config.yaml
n_head: 3
vocab_size: 23304
norm_place: "pre"
attn_scale: 0.0884
parallel_block: false
init: "normal"
init_std_down: 0.0
lr: 0.00341
lr_head: 0.00906
warmup_steps: 200
Each number is 128 + 24 x the weight over its row's rms, rounded and kept within 0 to 255. Layers, rows and columns count from 0. Numbers have three digits each. The size before them is the row's rms in percent of the matrix's.

# layer 8 MLP down, 384x512, rms 0.0938, rows 183-291, columns 384-511
100:142092125103182112108099102095144134129106127108122115137156141101159110174060128139139104155129099127159160080116072080141162173116141104163115137086134170134160110164120154137135122103121133196089124162119176140146141132146127113143130142121107144184148122118167117119120137095152181125155126175126105150125111154124154154124081089088111150159167096119121107119132173148120143122145
100:147116107130131121165147156124149142177134152115126124105143162109141112133149141129128124152152108089126119157142144136125154105139139165103137140162128164101099114132113123130095152156108146116147117120108141109091137151123156158110178117131136139102132154103176094121118121086104085112105151108168111144129094124157116164142171145182124134138127152142130121126104131126128097173142
095:139129135119083141112119148094139176142139144131142146109092136095143121129149147124126162117108100153118112113110130147091117132123120141097144123132076153130140119162173103139156123144154104190133151152101090086113170150120150128097107145187106121108098135118140152148121144160114155138163142072123140101139115138116108100160108086165106131107113117115128096170107103115122155089108
101:126125157109130131119099122146127133081134093158157138142157151116119153111114104154163107113155075134159089088137114147151102113162093116143129169088116135132132135115157122103121096120147145126061108155175139114135119146137104113155100094106100092114131108115088082151139113143167171121136180154144128083126129165115144129122156140118138120081152179134128099134127157078097138137119
117:114133142115009118113115105166155150101150121158186129108103126152122143173131118118108085125131145101184151157154146132155128109108105126161164111148086120146145113106121145108119136131107135144103160139062122117120111131141120133138142118157152133138121134139125111089151192143115126128111134096123143157160154120142149099140144093093089156132125186142080164165097138121166122149122
107:135145118143093126109128085159107135119152127150164077124078134186147110102146125137163185094139133125111166141084134143134171135126114127132071122101113161158115159131101144117143085140141130118118131121107104153174127107115142133181178098126168140128114161131111132114142109134136126134076107161138138147132126118134096152102149117123120134141124096119140104109101153096161130123135
099:116151123097114114139124088126178117124114123153102157093135105129136171162104136129142118101127122101162169126148127204143116146101155145114116087112107105124131160104136119145104116099118153114166094170100068099157131180086123133128104154178104143123128126170166136144127143114145179143081102107133136175115149157139149139096107134151110089115163131194124184098166131112086099129097
098:153114130113079093090146147143112097117116145141145125116104161098137135157112149120149091116157178144142148106143107157136135116107099125101100136150080148128130111178098115118130169123062157131144133123102154111141180100116136112132126170117150110171142149100126130134143132122122119147121132146104096118146125129134133141138158181090150096169177094140131154119156152125151116164124
103:138101136158179112157095103131150153106128141098145106087130180120126131101073125166163117123135114126163144121179105132065131121102129141162124124137123120163099150122144119106122143143122119111168142121162122146134084117147102162140118172148089152148143114136060117118151128166122147128110137109165113115140186107089107146112103131194130157169181120123118106111119115118140080156100
096:116144135066136126140154114144125171156092146131184149082146102098134109152106136145073131103096108129072155132125133141120127124099116156108128147169138128136133104141107155141146125164130152094136121137147120151104113075145123122136107097138173140128132132186116105130131118138147117106098054162127155137125163105149123156120138150091115112169118161098144101140112105093172117105118
093:085103093149120123124126108147138111136126122143100112172115130078155151128136123110084132127168138146138146108103184129086163137123105118132137093142130102155127143144102118133107133141121067114136150103134107071127117154147121116071149173143108109085151171143147133140095151115098122144108193121103116163143107125142154121077089103133115126145127134110138151137121149124126130125125
104:134099111099160095100141137131098107197112119103165162127177131133134112132126158122101161144109155115163155151118096101128146120099112159113126146146135098165100171100125126119149103090142140144104131106075152151123143162119138112129148166123140110115100136070136115142120152116104126128129150087130079117140151130125133184138088109138127162117094157155126153095132110136143134153127
099:094138112114118133129079137140155105144078112137089111105140126117114116170146114149162165113095130137145180143164115137207135133121125114117144139121105102140127113093144110148130168145102106124128167131124113144122112123127099120133140110123142121147146118123117103175107123147147110189142097084093199150102124126107135146104112088134142138167140147152153151145159125131140118113104
099:131142135126134115145127143143127154140143135105096122096127143161127125121107101100136111166130180116123142092135112122115068138185118104172189118171108149135153108134098204113090129126067136167092101096168137093092166120145145120110142118132092135170183105140145132163102186139144089074133155123154062141124140125144178119154121109155117133137194131097136140152112157154098115159118
098:124086130122128101141175084113084138154146109115123138138078137117123117122117139160123116133142111163129138127135163120101117135122151098160122146122141119131144141132125109142133130127146121099116077133157122111080126082109149129153130067130144122109084147131123136117133137145135096134084146152185118134098165124106147056105130118144153151119163125089163162140139121136122129147136
095:134101108131106117147136092108140126135144126134144082098124091104108132101162147105150135126155099107090123164116141116121158107155111153081131124115118158133142122115121149100113140119088092102152158119111103068125153131101175111080135141083100106141146173127148125122138111102073130099084097113139135107147122104163109109078118132136108110141130113098120131135140157071172084120100
098:128132132140126118127176137116164120126122100140161106133146062124128118107155106138141164176150127088070155140115129138126139135136128132187141149091120120098124146113128092117121115119099107122131132114128147061122088100150103111159167122138125125094108119124125127120145103103101150110093094133113120071192134145124124134117114151089136077099127079174096145110132139110151120145142
095:145118136132094156169151133151105125090132116169138139127130121142132129128111146107101129169065099170139139092140148087135149155145125113119087167110119103113167129125090104114130116148151102116126164106131124106123081138130119109125123136156138124135170150171107130124111076156169143130113119126110116117155145138137124156095173112134136139143068127131141166136154168132102148116090
097:161131121126130097112115118096104148076094139104187155123099117169061139137130129130159129166129139110137064128127115149131099174114124136134162151139122143079123122160103124135125119094096199128119095135147091112069127105101132090122166117136134152132121115121078150138132121132149176134131155111111113155143119115138125114106171190117114152117170091101156120118115117131168121175149
100:104133113100131118161138145146164108134082153139165091127152076127110137144146169166128127129086102099060159162108114148144134169154135162107130111106115130114109088104101115157110134120147126100089161114124113160145095112086123141145135133167119124141096134122097119108103128107127152184144144171148121148138155149111105150111171158084145131184116155138135158127074152121135095154133
098:142126116172135117137113126135121123145115118100053124146110161167148131151138102168144132116145153104155136114138080186137094087113121108141087113127140098125132138146160103146160120149141114132138098121129082138149149153133114147136137121126181161144177105142159105128126095151121163147088137127170124142109106090119110089126099116148107113164148093136142095120163153136131137104137
099:122104104118123131130145140111148113106150177144140165123154146084118138125098153133130148116150144136130097118113151117100165139145132152137114091158176111114130141173153109159118114136141159078138116101131079139105158131093158126174085164145109105129120153174149094062096133132146164111186159134128122170126119140123156131142154128140120115114093108131090129116111100116067158108159
096:159136102121131109128075153119120136135090147123141168127111099119145121143091156176108126058112104105107147112105137097156112155092099154102123106110094107140137110132080113125129113110126089114098150101153109089153127121100135169118145143109132103114136154086140114114123172121144145176131115124161130143128078106139086134143100128140057126133120112144167137162174159116143178084100
097:116111112121120149156109094144157108147140149091059077154136119159117110147150139119098099147159127147152175152122139137123107120159138136092127130126078150124109093106145105156111094120142110126087117117080111142133172140167151079118153141120153097126164134116144169136129169105115080117063074151134116167084088131192097131152089094152104105133127127165094122162123150132146091105126
103:146150110169117146153138164137118162124118128127143118109096133149116123151131138163140103102136118120139149133137141157124123082123099141115166137158126156136123140134115099132166092110152138122155139074140159137143170100131129132120153098144111178129117137149102131142109117124115069139145154135138156135078127072150145159115126156121145108090161169128087101134207125151155149099059
092:151128130117123148106105088142117131140129109141129158106158133122121080091138119102147130128157146131129126150082101134138175140114119140147126123151157120142063157122133121094075077176134112068119119149101133158115165107100129125104143137143134145131161153100077153138132152159084124127188133133134127136139116108089124145094135130105149136122096107134127162086098106144116129139108
099:158136172090100133126116144091106070141165121149089109128150111129089155126108132130164135130106121124124123098121119097164148105155106135138106157119123150107104160118166124124154134153120168132119128145161185104123141133125094136111142140089136134144147168126124160129113070148118159098053163187107161119123149126121154165165103152151131132139098115166115163090113152131125138155146
094:139134115154094110161134157155151106157126114141122138098149091137089156145155136145151132150132117103112119127160138163155133138141083126107166125132153129142119126084054166114141120138092163111132141136161085154141075078142128181126117142108156161108166112112143164112135160117152111111136104170108133117166103122150103133109115125084115127187157091158147157125101145136131133120136
101:161124121125113174103128098097126101146113141093133117158137125143164127112133160135127142124116155095098130121133107125133072157125083129115104142145115168173142097118153136141122092139126099109108129120135096104131069095112112154157126154143120102109158116116124082120128155134114167122111072162086138097080122159162115086124082157148109150130099142158089105117088110148119143105115
101:123134133092109136168150155128128094119097171142120175145153106128080108109152140103106117115148107148144146109131143146157100103170125144119107098153138119121144129108114142143097133129108093132175124139123124136107139112136130148126125128139089112111138133149113117154131081131132127117127107114131163088103127140099140111146131119153131102079087095093130132127108120137140139098116
099:147128122127120138109107136129133125130160105141113133086095108105137117167105113133122115131114142144130159089123122162109147130113105129141091121168121144170136124134102180107104109131117161111155154127155156085146142113130105117121186113136130146158133118160129137151101112163158170111108122141124099130084155108132168099138129114161038135114142154141158147126116123130138157105125
102:110097116117086118120153089124100158112156104118115124131099162154161158105122146171133156139150112114157159159109091130068142119160143138160095155099124061131102144113158137153147147136178133159101111153087150100085086161120077103169122113149138094106113129166119147120101093151131149154146136105124141142127147148136132149101121123129170126111080104150093111129115075113154096137110
093:143121153130107146107139180111137126128169139110173130137085140137143137106163144114125098118137147111109121156146140105104111139106130142103158098145095141138074146140143103137100097123142129131140140131127151113097117109156141105165151172173124087111108129135112160111121106117138092127149139140115147120157109130170106148127116177132149137092072127112141105149124172161091123142128
118:114123138133084161119113110131114099168113124115131095137154106146093092122114105123160134171159100131118138139112133093168147130140161121106143092085143119150123146112150139137097145113141128167071134133119108134126174077117126111104149152125147079130130139093122140132118114098126103144078127144102142115149119107120085097134088172145190129151088130083106124115140112141160119101139
098:157123115116139112150113173119112112147145145120138105152171103112150155103125135094128116112150138118185092075127126136142105098129152125145148138133138137135131134152113137118093171127125113095145121118157123142119145096143127102131139119146097122140159105111176168131106107146142105145144131105122118131108093098141134153209154096128100103152095133164131095131142121137134172116116
101:116088119111114149109164133139163124132163121180157142127135137164098121108135130159131082109154092107096118133132108132129132134148135109107138151149095088161106080125175115172136141132112101132130118150175171125115139188158125117111083139128148157143123161137159132135104115103114139120143136170142102124123142160158093109138134101123136118076178149168168160108102174089086127138171
096:113086139145166183119160160084101150124109116115132130086107112124164105115151159114153104101088131100117177154143117125134126095132142131120075105130100108126165123152095144122105140101143143148124184132170091122128106112132144149140094153130117113140136149144153138120090122100135151139156136046134094150119107137087167113132105098109138128100099103109170117097099121114123111106116
091:127088142124122145118153129128117169175153121103136141116120095125093129098164122110138105153105080100140102125132129115107152106086167146159151108146076151125125139143084145138144115131130142169119121105148165152114099104116138147112126125106141134115148146145146145159136172103114110172136097161164133145109105119141123085129104141126151117148129120146122154159106109152095123132107
098:166132112147098128132118144102102141135166149137096127153108111129149139101094119094125156097119149116170135093128117127113109101106076093147131121112123136146096082155109158130155104129152189110095112131118110134095143105128146152141128162085123171136153097130126125127133128123089063092106161118112101182128131131131127128114106105116110131158141125125104117150142123108117205123125
106:104115125063134123135107160130124089119153103105121111133160125136099132097137130165151106145146091145093123117112108121123148125120095146153141138103158100129124148127151137144139130119125114136143122126129181117136165138121143124086092168156164144113127154136172146107130115116141168134148137186164116149100156111107105133150130130142101112097146145094118194143123103069141096123132
100:157147120073133108152123130114153096142121073130155148074106142107131145112127106123120130105116118103136133130101162146122134129131132105146142209092161131179155087095120114110141143130163147138114160151101153118097120126093113128152158113147162119122106163167137100150152109162123142119146152070152126078163121089100133110140176113151098079098154125148143105113088106124091116095124
101:176109101128156107127126141120116125117113125114163154094090151129132093067094125138154118154153147119134062114105143147165145118159128134121092158120168113097118136128139112108090149131121167148129130125136146103144146109154107103145080121162097111138121130144163084152120134166071141156096099137144156127109169082147148138126158132113140141126088125128154119112141092144139107141121
097:079142124154121160157113136108143139152157145113117093150146129126103118134126138098117106187126097156172098132098106133078111130139144138112151128152102122070116129126131155122080149110143161156133122121124124158129165151136132111121192109138136080145171196091117169109112144123149125165139102112149096144126123118141154093118129107078124102181179067147108150108120161121165124112123
110:146125125123094130137094156147119159141082111107117152123103097134079117152076132136135140099077091173090098093121080126079132145186130127126136136154104117084118134130115182077147129176137173190116141110086097143104124115118138125106151146158130132102142102120123121124123120185120110137154077098115114140123117126152098138185116149117112143108135125133085148127134101139127123108122
097:101086127088125125075120188124120126159132120166143069093142156121163146131141123149151079097123126159108118121139120130155101128114107114129134119094193159114118115118140135157079106097127128129124127145148107144129130133085141096129161113085106154128146099101158095124145081140100138112121150129172127145161145150132139121096114110117126125140147125100144120114126092143131184105136
100:125144136161149151139124122132172141197150101140174072087145123144084140134149137179120100111133151108104100130095104176144137130122145121139185135121138124152139100149066115112076135194120096150145135117111137129154162151111144138124145128123127155159148153136107142135116135170095158140142142102190150154168120124119126100145138135130153116137096140131132139134143113172120112112097
097:131150142128147126054113144110155095170126148093155115124134120152163106175164151132120146125157099128140098127104137108093074159132153134161121151108133119157113118145125138130137141135166093090116146084082153071162098116110129172110151173187102132161136171122101101125102153120138109122122118137138140129129159156131123124105125143145079137108103096173120130108191113156155127156102
097:157159126151150159125142144163119144109168088141123141085110134147145147104108112164132118127065154096132145136147174136140101166144117106110127066117125156180121116127108131126107162155114093181148120113135154142129132141140123155098182120117141177136133138114110164171129126119165103168163126094119094148136138123096111112152111161107126161150139129109091128084177142107109107149078
099:131133134131110168105105115140147086144137109210115107140143135129107081128141116153108131166111107124102140109140105134090106124123122086114112088135120139128113092088172122106079110149113149152097138114099156117099098197153112155099161153147135145151136106187134112128155176100130173109130144147095115178118133080133103117154158109122123117158141125099152120156140124102098133104144
096:149133133119142152144149129106098151100093127166139115121125128163127145140133144132138127128171132147115088133147144150138133136099146145131151125128074108130180100130105184119154140107140160151105171169078135109072082109114121127163099173179130149135101089097107100126141125141107122124115129108139132110166117114111149100150129064122104129090142147114079139136144096116146139123150
100:131142104170158144143158150125125176169138102103103100139134122136150131149157152135114091173131148131144106119140136116166136139115138120140147106110164134120141127128125147109125143111142173099116136135131128147144169133142150120093107158084146123142114121111107119124116134134133118109105074156123116115154154070072072097125135148111105133141129119113095141137110123167116142110155
103:155097144138141107098128123113158083101145144149178148134140133119154138170148171082103155139144150151146076085114121118144130138073144169097114112122127126116129139102077133098106124082122149139076156089146130121127130119153119131162112130155136104168085112110111152099143138109122158113124136100125117154122122059103133174140151114136135126084151132085143133114131124119212159129173
106:089117127080137095149133083106094159119119116098148169110101119117122153093140147081115084163135117145117121171133096168141135121118141156104086162151196075125179150102095089140111136099159116134099147121104114146076103109137124105147145079115090112096167114109135146101103148152079136187168075089134135157134117129120147112118137138140153134133129150126134134116126143131132111104103
093:126142121109107133118118191108121165119122116120156094086114132119092120118110145135091124098130150155116125133142156108105149103136134154110119082174078115106133116067107142149153143137127139134148128133129101080125109083136124174116141111124106129129065130174097122117105143147103114145147114159131162161114121116116115125140159132146123147125104136126098100120100100164142137153115
102:139155102130098164131137170108136113150134151104122139090133162122147127141092121125121113117132200154175157133134146106182130119161150128133091147118115122158117128130139099129130111135141142138149122124138126131134107139115121147124125151101135166141117163132136127111123147167083112121170173136160138116119143123102153159101159124095153119134144139160142159139126111128121166092099
097:121121118141143125126142194131150112139129122112133136134137172116119167145121124103147135110152153146103138106133109147129075144115118119111094130106109152151094121172151158081115156120112137113139152109115142142123165181170152137126118106136121140122114116152117106135146140082154117038131122115116116130123114128145130077147163127121107135141159108125141104148149111086100179150153
107:133116130125106117111069141097154126159130129133116137140154126122097137150148127124129142162191119140159082130101141095141127073172107138149121123123121104131101189143109100124130145140163179133130132145118125104111173101132099142150132157138130126156140139119140127087132130128101141071125113142143102129146125138115118148149152120169101102094149133112130155124094074094102131145147
096:109110140125115115137145139100118081152159184109149142128140168124173158136139135131121093173100131132166109138156100136145125163124129129168177133117143114113138140145099125128131140177130130129172120058109101101155101146139138148109091142111089134096122136152092130101113141125074114177144138125103099126141115097134119184154085114127080142134068146090124132077154148119072103171124
098:074171125141125137121103081131127095113165127144125045103138111127111122117139100115189070180143143122153130146090112138158110135127130101144173152104125110100154103144082115129142117120134147142125134118104151140133129134134136138125159145136169147082115157132129100089133129098107124141148086141137136125162142075111114136140084097154133132108112073108116150145117141138143118151129
100:158123095120160126118102129147097117121123108131088137111148130145131111130136114109109122106181066111134117119118122107098113135135117106142110130103134137114072144102116125072095075144118170110130103144088107095138169150107105082118080081125136127163120128108132133102136115162107124108188059116118110129130131110133122118120120130157087093094137163160168089172121138127099147123139
105:112137118124112153139126150100116134143111151142127110069159131133137109175086141104183135082086131133082179132077141124151169154154144101147125128092129157090140098128121160113143151135144145134163125102090157181117115157078112116136172133154097153117122163148140136104157156093137140148145129122129091149092095167138107194081135145110164065150131095169130120129158148138142099119105
098:100129114081152146115106128103125145098153171110126145142146101156126084126110126120156101146126147121099140104161126115117135139143151137119141123136116133128125143137151120150120101161162170127099160117115135141137131116140126110112104121129121143108139142147123177109129126097087189127096112090125105119128120096085117111130129154179137146105140117147130172143122143118143095085187
103:133125145129115117154142120130121137113156127139107107133103152125121123148142108196115114155125107146087159126155118109123155118094167137124144093100100125093113092141126145117119138151164134116135122109113198165117085096127125164120148109121070122098112139152128133103158153110124106158093119155135117129175142123186125090117131158117123146156145148130097142093107106147203145100140
099:143130157139113123141129129138155126132156134077163126163113110127137135134103116131093107128140124158147134066176119119154135110114111106115131094136083161133139072166145112127158112149112142120125081139151100112137105113142148147075113129106146084168167114132123121120128149165158119147068103150146127120116161139136149132127096140118148126092148178132092101064189134126127108106189
097:149133151142100143108084138117153092119110086128159123128097118182072128113126152119107113155089137130165151129115085115138125108135153143145114123090153174087132108146151168124116108081103180168120110149126135143130127151153142148133132147124103112156079120132136207122121126144148110133154126164128121117139110115138116143107119153122152127127144135104118118123128123152156130097119
095:159102116161114142122104134147115133164103100111126110128190150107146142140145104108169101133152147116112077121098114124088135121091121147147179152124149114150151115090095147116103126154130115109152139100127136151182147118139104179106176099122194120145170174098134135129139106060115126135131155101155148113083108153123129121086096145126198109112134121155119142118126134115159115126131
097:162150134142126141186125117127155151148097171169104147129195109140168141116098120116155151118109108105120117126137141124133149118125132121160110153133163112130065127126134167157121125102170113111108140173120183159105118134116134142135141176148097178162121175097158133178144134119125144139145138143140115115137146203086160137128099164121130113162085118167122138138117184184122121098166
095:098129134119108121103133089089120134131153139138117147113108125150083137109125121139121151115143109138141120103093081131151186133131128122126193108108173145121093097139145134087142129147126136140128111110119109117151134130131126132143127129138175110133122077114119112148106132136135181102107120127082140115135115134093155101123158123151141142109078173147149155116142136108170114104155
090:148111115153142125134140112116139133116124114129155106091133111102114108104151126104117141138142106164135085113110118136158159157148140147120131069138149117181120120117118152097134079130102115182107115071104111142115153156174127091135120143160154158116111138138069123116158095121113134127081125123139128128127148116108081128135132161090159124111133157127208126085109177145142108113099
095:122118148128127144123118111120114077114124163127087141151124098140116133146165158153137182134111148133107183120126112103115139106124125149111132205138133141086082116165124108057152111083112136155067122112080158127157148127114117143106120131136115104146101058108107136130134139138142130095086137104106090165154118162096120141156116095140083151155122098151172095140157127120148125123140
098:148128113159138137138100145130138146179158108143123110116132120167120132145158159195138124131105079125114112126117115098106119119193169120103158156134151110144136140084155148158097115152107130139109133126099096107142172154151106114132144111155186098105124114138105152125155113163137133080138097154078103164142165139132131093140137128119148143143168090139145152174086128157171093135137
101:081082113115142117111087114132167152171129125103127107133143177167130142184158125131181130146129129135145119129138071146094124160109152128141153127122108140124138122102157116107116154171158126173109148128137117173109136102164134133131183171128121108159141171153106160140126124124128093153112154140119142118107115106108130148141104126162111123099072170131125165138146122121148152126120
117:137151140095092125117153101091153133088137130095153186122105132127154120117119118152109127152087119118135104104133135155155137074108104146115127141119109143162133135133083136131129151087157130134121121156157163098109116162111128046177120116163101116133095142117129108090152152142140136148140137108129112157114120180129123122127095115082121187124067149167141094113125181118111169149110
101:094120125137154099145149131132131119153091121083136119117191081112144130105121132112136156156131130150133102103114190154147134099139168151112139107115110105145093101198199134122136137136117184117142140124155099144129174134129160127138166161127114123134143135101107164109121149083134141152114193062139096144145123158115132133143110125149126101128180140122100164120136076110150080153118
093:150140162101123150138086152112169126133090150078134115127153136104128172166152144115118125160140111157136140135153094084132179141130137126135155146137135115161122102124099133153125133109117137120143077145127097098107126096134148138092132141138123097097095122143114141145098158147109136160129100155111109123135115145117131155160119184125118167110156118108133082091108125118099132087135
095:156118140117132126124124136125152154140130150112119224132121133115181079110128141122120156085138134114119120098092115107151134115071116145121156101157181142072118109131168093150104124139121108150095143130112132099132134159146104146128112104134122125113115149127117079091104118155104137111140141146126157137147133134145097132151180156090148138123124113150133121121141148108133146138139
096:099104134096120089128141174132159151136153119121148134136115135094101128112154123103125123134185162150179115124140155106112119112114114148114134129116101140145121154159104149061126155127146132125156167167134120121086116132138134144111090115118117082160152182135107136098116174145128144096149141143143091155161117139136119114128118142135110139184136113146131188132094130128146164116146
092:107124114082128123136095111131154122133124108096139136082135171128106103148100120127163157095132132136154127134123137119145136144164096124123115148088136103121166121128099088152129139167134134135171129141122129117106115143165133173134108116139153123103065160102143118109118123171101150220153125172111140130123141100174119104119127144168131076152094123178124118108124109120148114151068
099:126136145162115128122136104161127125126134151078108090161143126129107146130146113081159154139094183117107154149157158133150111103113108140146166184143101134146171103114161104074099135155138147107128117141155101112169088172138133109161144169169096111168139087122097152121113170163138144129166125195108148144166166128094133119167113101122117119139112088166141139142113132070123194111118
095:137151111135139128111107126126114145103115143098136130082133107116119175131133132114143075126103122133130140162150084127155095116109111126112115095132082137160103095135118132151125159110122085122133139131116152124102153138102142140110140103124126168093143136147115086105110118112143117127140131147163113122086114122107123087146154103097093106164141105117130087144114122113111118129138
102:097123142148142131097119108105157105116097148093153090149114124139131133139125138162127202110076103101127111113122092101124141149128182132103136108122106107144113107104160126097183134140134084124113113122106146094135149144117136129107172128145121097124136133116173184126119124147133139139128114161126116105155085133112157069092124167135158164126125160139138126116148164103163093147115
104:142148128085127106173128108147091098156118114112126108128149143133195094153125097154169101091125114088083149175162101119105096104137148093143160118084098134157135117117121132077124121118162118095101143099135176109122121139108092120163153174079154142159193140122128159148119130129116098097121155140095143088137166133101146112116096111112139155097069121145143136130071102165094126137170
103:123114107087131104099105080097081103108106149157144129149095110145127144119152161122147068135156137101108150104120097177136154110130115159118179118099134115174100164118095160178178104116075141110139153146138123125153096116129149135140097145107131093121151169113103118117110124114150159151131138176141098128173118118166160104150127157148134150138085149167157124120161104117099153162153
101:126133116140135132118129107124148125106154149078152118096138156143115144167130112103142120131169126165134112131116149119145119113096142118155127120134143126140125137129162100142104110117137146124102112121121062128158142168093155138148126142135114141109131104064178098115140144113115136153143134135145097142114136136102102116136104143066125113090089123141137077125112115134111082185132
096:098093133123168142073136117116163123131115143122119133145088137143189122105162159144111112128159119093126091137157158118115153138096166161085111146092115117146171136156148108167132116112177121101118104131134112123101127159113124106105156087132083135106112132122198111125093144133106163114142112160112160125088096130134132155127110102075142129092143164188139093111088150135106161134146
099:123156150133099127136132141148100137151144107161111159101160150113104143107091117116104084094140099100137170089133118122083117125122142096129107108137126101091131127118136157122128114130063123119127114093140142136156090111118140139122157126139103146131137140117097134141170106150150137126127142101113121111116159149166093124113116138131116100133126168130132102114151139130152144178105
099:160120145176170150137138143105100109110144106166093138112138115114129134104145133167123134130168096172118143134133119137125099091098140140180106141101116140121136131127163168106142163128139170097128102167119133112101122123133128126111187130144126114161119096122138121129154110102152084133135202171103131126118123132101135106154128134097127151093116148146096137106153134120117155122122
101:139100158138155107144148101142098144115133116124128139140111086131121081097135108117127133112117116137171134152136148171120112116144135102134083108101149106144094175116167122115155133119144103141116144163152104075100157148142087118112141132136104133162147140098145145154143182100159135123102214138156128117139158159141129108135176122117141129084088127140153135135076083118136146145148
095:142125137127138138080121134115129119111111106144109159187137106086159125141104119115157077123081129178142132116142143116072164162128144105153102115160168130131165138110111119137124115084134119157133117149137107148125107162171105109148118087088160143133179155121076153109125133109110141178165157137095155137119168164128122121127160109156191128122072151141133143103120108123118134092132
105:178121096154109142102123155151113141166098137145091137108179103142152149130161098120110128154170094113147134126158116142110146108137122111126175124107120114122115121128166134135134111152145185113099114128203166111120114153150113106090114080093128141126153118136156142137140118112113138099127139112145114148107113142130163184160134145111130159150116147144134143113120139132101157148136
103:118114122130151141090128131117139119132138146110103130091108128103135105165122152117123143123114134116134142108073149102152140120124149143127131114100149141139129114152157152121109128137125173126157111153130132098121137132112144153120177106123077119114132119157136166096125125073120134091099177153130118130198137092136132024174143114110112130135198099088132156131124109149141103132149
105:109158118134108132117088155146158109129131077137105136110118123115127117134125078149115161133161117112146136136179078127136090113100118074160086154114111123118137139153123132082116108106128153143101101097106111110138144152146083122092137137126155153181110176108131139170150133129160104116105139116133118126127164106158138153140129108125125122133144120132140114133131131116130180158118
097:166152116099130108146159111138092165133107125155142138112150126090128140097097129117089139159066134161093137113134168130114160102131124154108152133149149146139148169133157141170131158150098122136163165158132115124084108138137117124129119130148171172121153153115075120166135102146071112155173139124119167151106143136150144176137076143126137158126092174142118106161129109157151133138126
093:131129154157138145112107107141136119064116139107135089152124167123115116151158161144103173154103166137120156126137141100097157092104158101106120135117111100103168121116125100044109091155121134121168097117093121111152082111148103107137078149137116130131147131138128158108153074138137135151113117127093156112105150100124137122146103114120119119155118117115123143115122126123146151154131
103:168145129135149160174164183125128126165141145107103143096083134137165110107099133105137123106153135045169163131139124185169143155130137121141165096109148110123140133132094108157153101123088131142127173134111124135140157116134102163126125099079108142112151114126134115103138124124148135095051140147088137095134112139102108100108147115134132098124177138165125133161212135124129138164136
094:170154092141191128136099104114126124134092168156077106107156182178163142164124137150133142104122169167162150077154085112175121135097143142148172121112124152110116132091146158164119131138143135132127131141136145188149125121139145137105122133121144118120140115106194140142100126126144137117148127131172104114161106117110152133137135145169133109127158104114122146112154122141085133108164
102:118154144109143135099082140129143104155153085118129127163106129098159103134121111127131129109088115116133107134147083147143120112114100091150145117178120128120115125130121081071103130092153159086130150134127163110099139156081113128193171156132125114142152072099153127175155135114120130078158169168140122118163133140108134116140088112102114169128111107148153155146112123100136156121062
107:124154167129120157126128119121071147144094100156095123150132133139126104150137121103111130120135157131159163133136121128123160112119068110147107129099102137130148108112109091109124140115151133120146125146193102112122131115152091125131145122133123135156111107134120150128139143179183120117092101120098114160108144151112138138125155127142082119138144098107112139118143166126124149133131
105:141147118095107157129090122105090170152073097125133105109122135131128140123091135190176112152140135152138141120145101133113134149128173116107116111089120138135076137140159159136139131116177152114101161111065132169102169130131130150148159097130150114127139126085129145161123087125132156171123129124134103110091118116097126160129113132123117089118126097152099157134118118153128055120090
098:135117157165136116126135163136131125118142138157141149118145138167142115104119144132128155103146122147050109131122103124145129159126125114141128122111125070095094116113141131121135147126125137113121092161106127111156098113142154121130097080161104108101084089115178149115110155095140116134115074138116147081124153168161160147136108119147070113153148129124143122114132141085158139059133
099:118127149152101097138148186123117143153124116095099104149161114147181121168154124120187159077110153100125120126130122156139094119136085131164105113120151126116158137090103150128143127139137166139089134177117152151127136095125139154180156111073127159156125141142136142129156142134148120102125156078117142137134187145139113151090112147144141151092120091156149127115119122147137142135167
098:192117118112103140087137147138120141146130135105108153150105111109157124160129126139104144097148088186129138092110132143163097110106093125133107154128176132110134135124172114096142095116133092087117137188143121142107147184117123115085131141133123152123138107165138159124122149155141152100143132143130071149150130152145140117103098154118113139140136154081151136122122165105119152109165
095:130101165109119156086099108113149105142124121114105137115138102133125089143101136111111123151133090162097192108172124092123079140105142129139141095078122110124096099124130124141140141125130122158082146108129113133132081155111129149128112156111164121143106140109116142116115122091131164154115115108128161127061160121155151126129128137055111145162118161123120136120142127062169151141103
103:119134176163159126161121112131116154139136114123134127139180136121098116157113111127105116168154157154179165128119134148136153135122132128121138104135123123141105149103129129143103104113135141148104135114091084097094123117129117137086176098088125137121144133110162122130165078135092130132161131138148161099092153134165105126111096124123128102112068080156121156140130164141132119145128
093:123097092095106135116093143129153136122123133151124154110109137147137110144110122105114120145133088103114171114120143130086140114163133144123147114131121115116120130122090130174141150141119163087145125111122111139116113187168156111107120094111096114129142097171160075115111145138141133134127148139140096111186140125147141133104100129104097118173118163157166137091152138156137095084131
099:135133121108105148112127143140143111115105085141112105125138093115142106155146119156107122113160141107141106132119097125086102141110145144148147113116133126094146134110125167127117149147119118127090114104089129153106114120145130155107204156121147144109127125165151148151118135116147127120146105118116167129100143133141101117167143119176109109122117124146173117107116156104175172088141
095:121124123098131128157148157110099150146128129086117123131114128194109133119125132140100127113157144120188137157135119096136148084129140122121109108144155133142135116131102135134110142126097160122167092153139099118144136138151141125089116135101083123135098150085131122124109080124155118117104122150104139118071110179150117193126120131141134126119127130060126090141106119136139096131113
098:168136155113177128116086108122155153073117115165129148138099159092119117089110134123151158141106134144069114149111086127109142134154137126124133158130121121140101098090150109125116123152130090142133161115068146113130085158119117138153111148108146145115118123113132070166157103117150154117122103117139107163119137132109157091131155153074074132129137122112157116103126143094147142155095
097:149101099112118124129135150091112143155091106120127095127115117090116154084135128137122166115132149110096109120145143139110109131136102132097153155156194124088138165152108142091129128094134101166110094111112162146137160081105133151147137189148091108148138136144137109118166145132126150184052135127143108155106115102110156120149142115174083125089116094128157143134090115125153144092163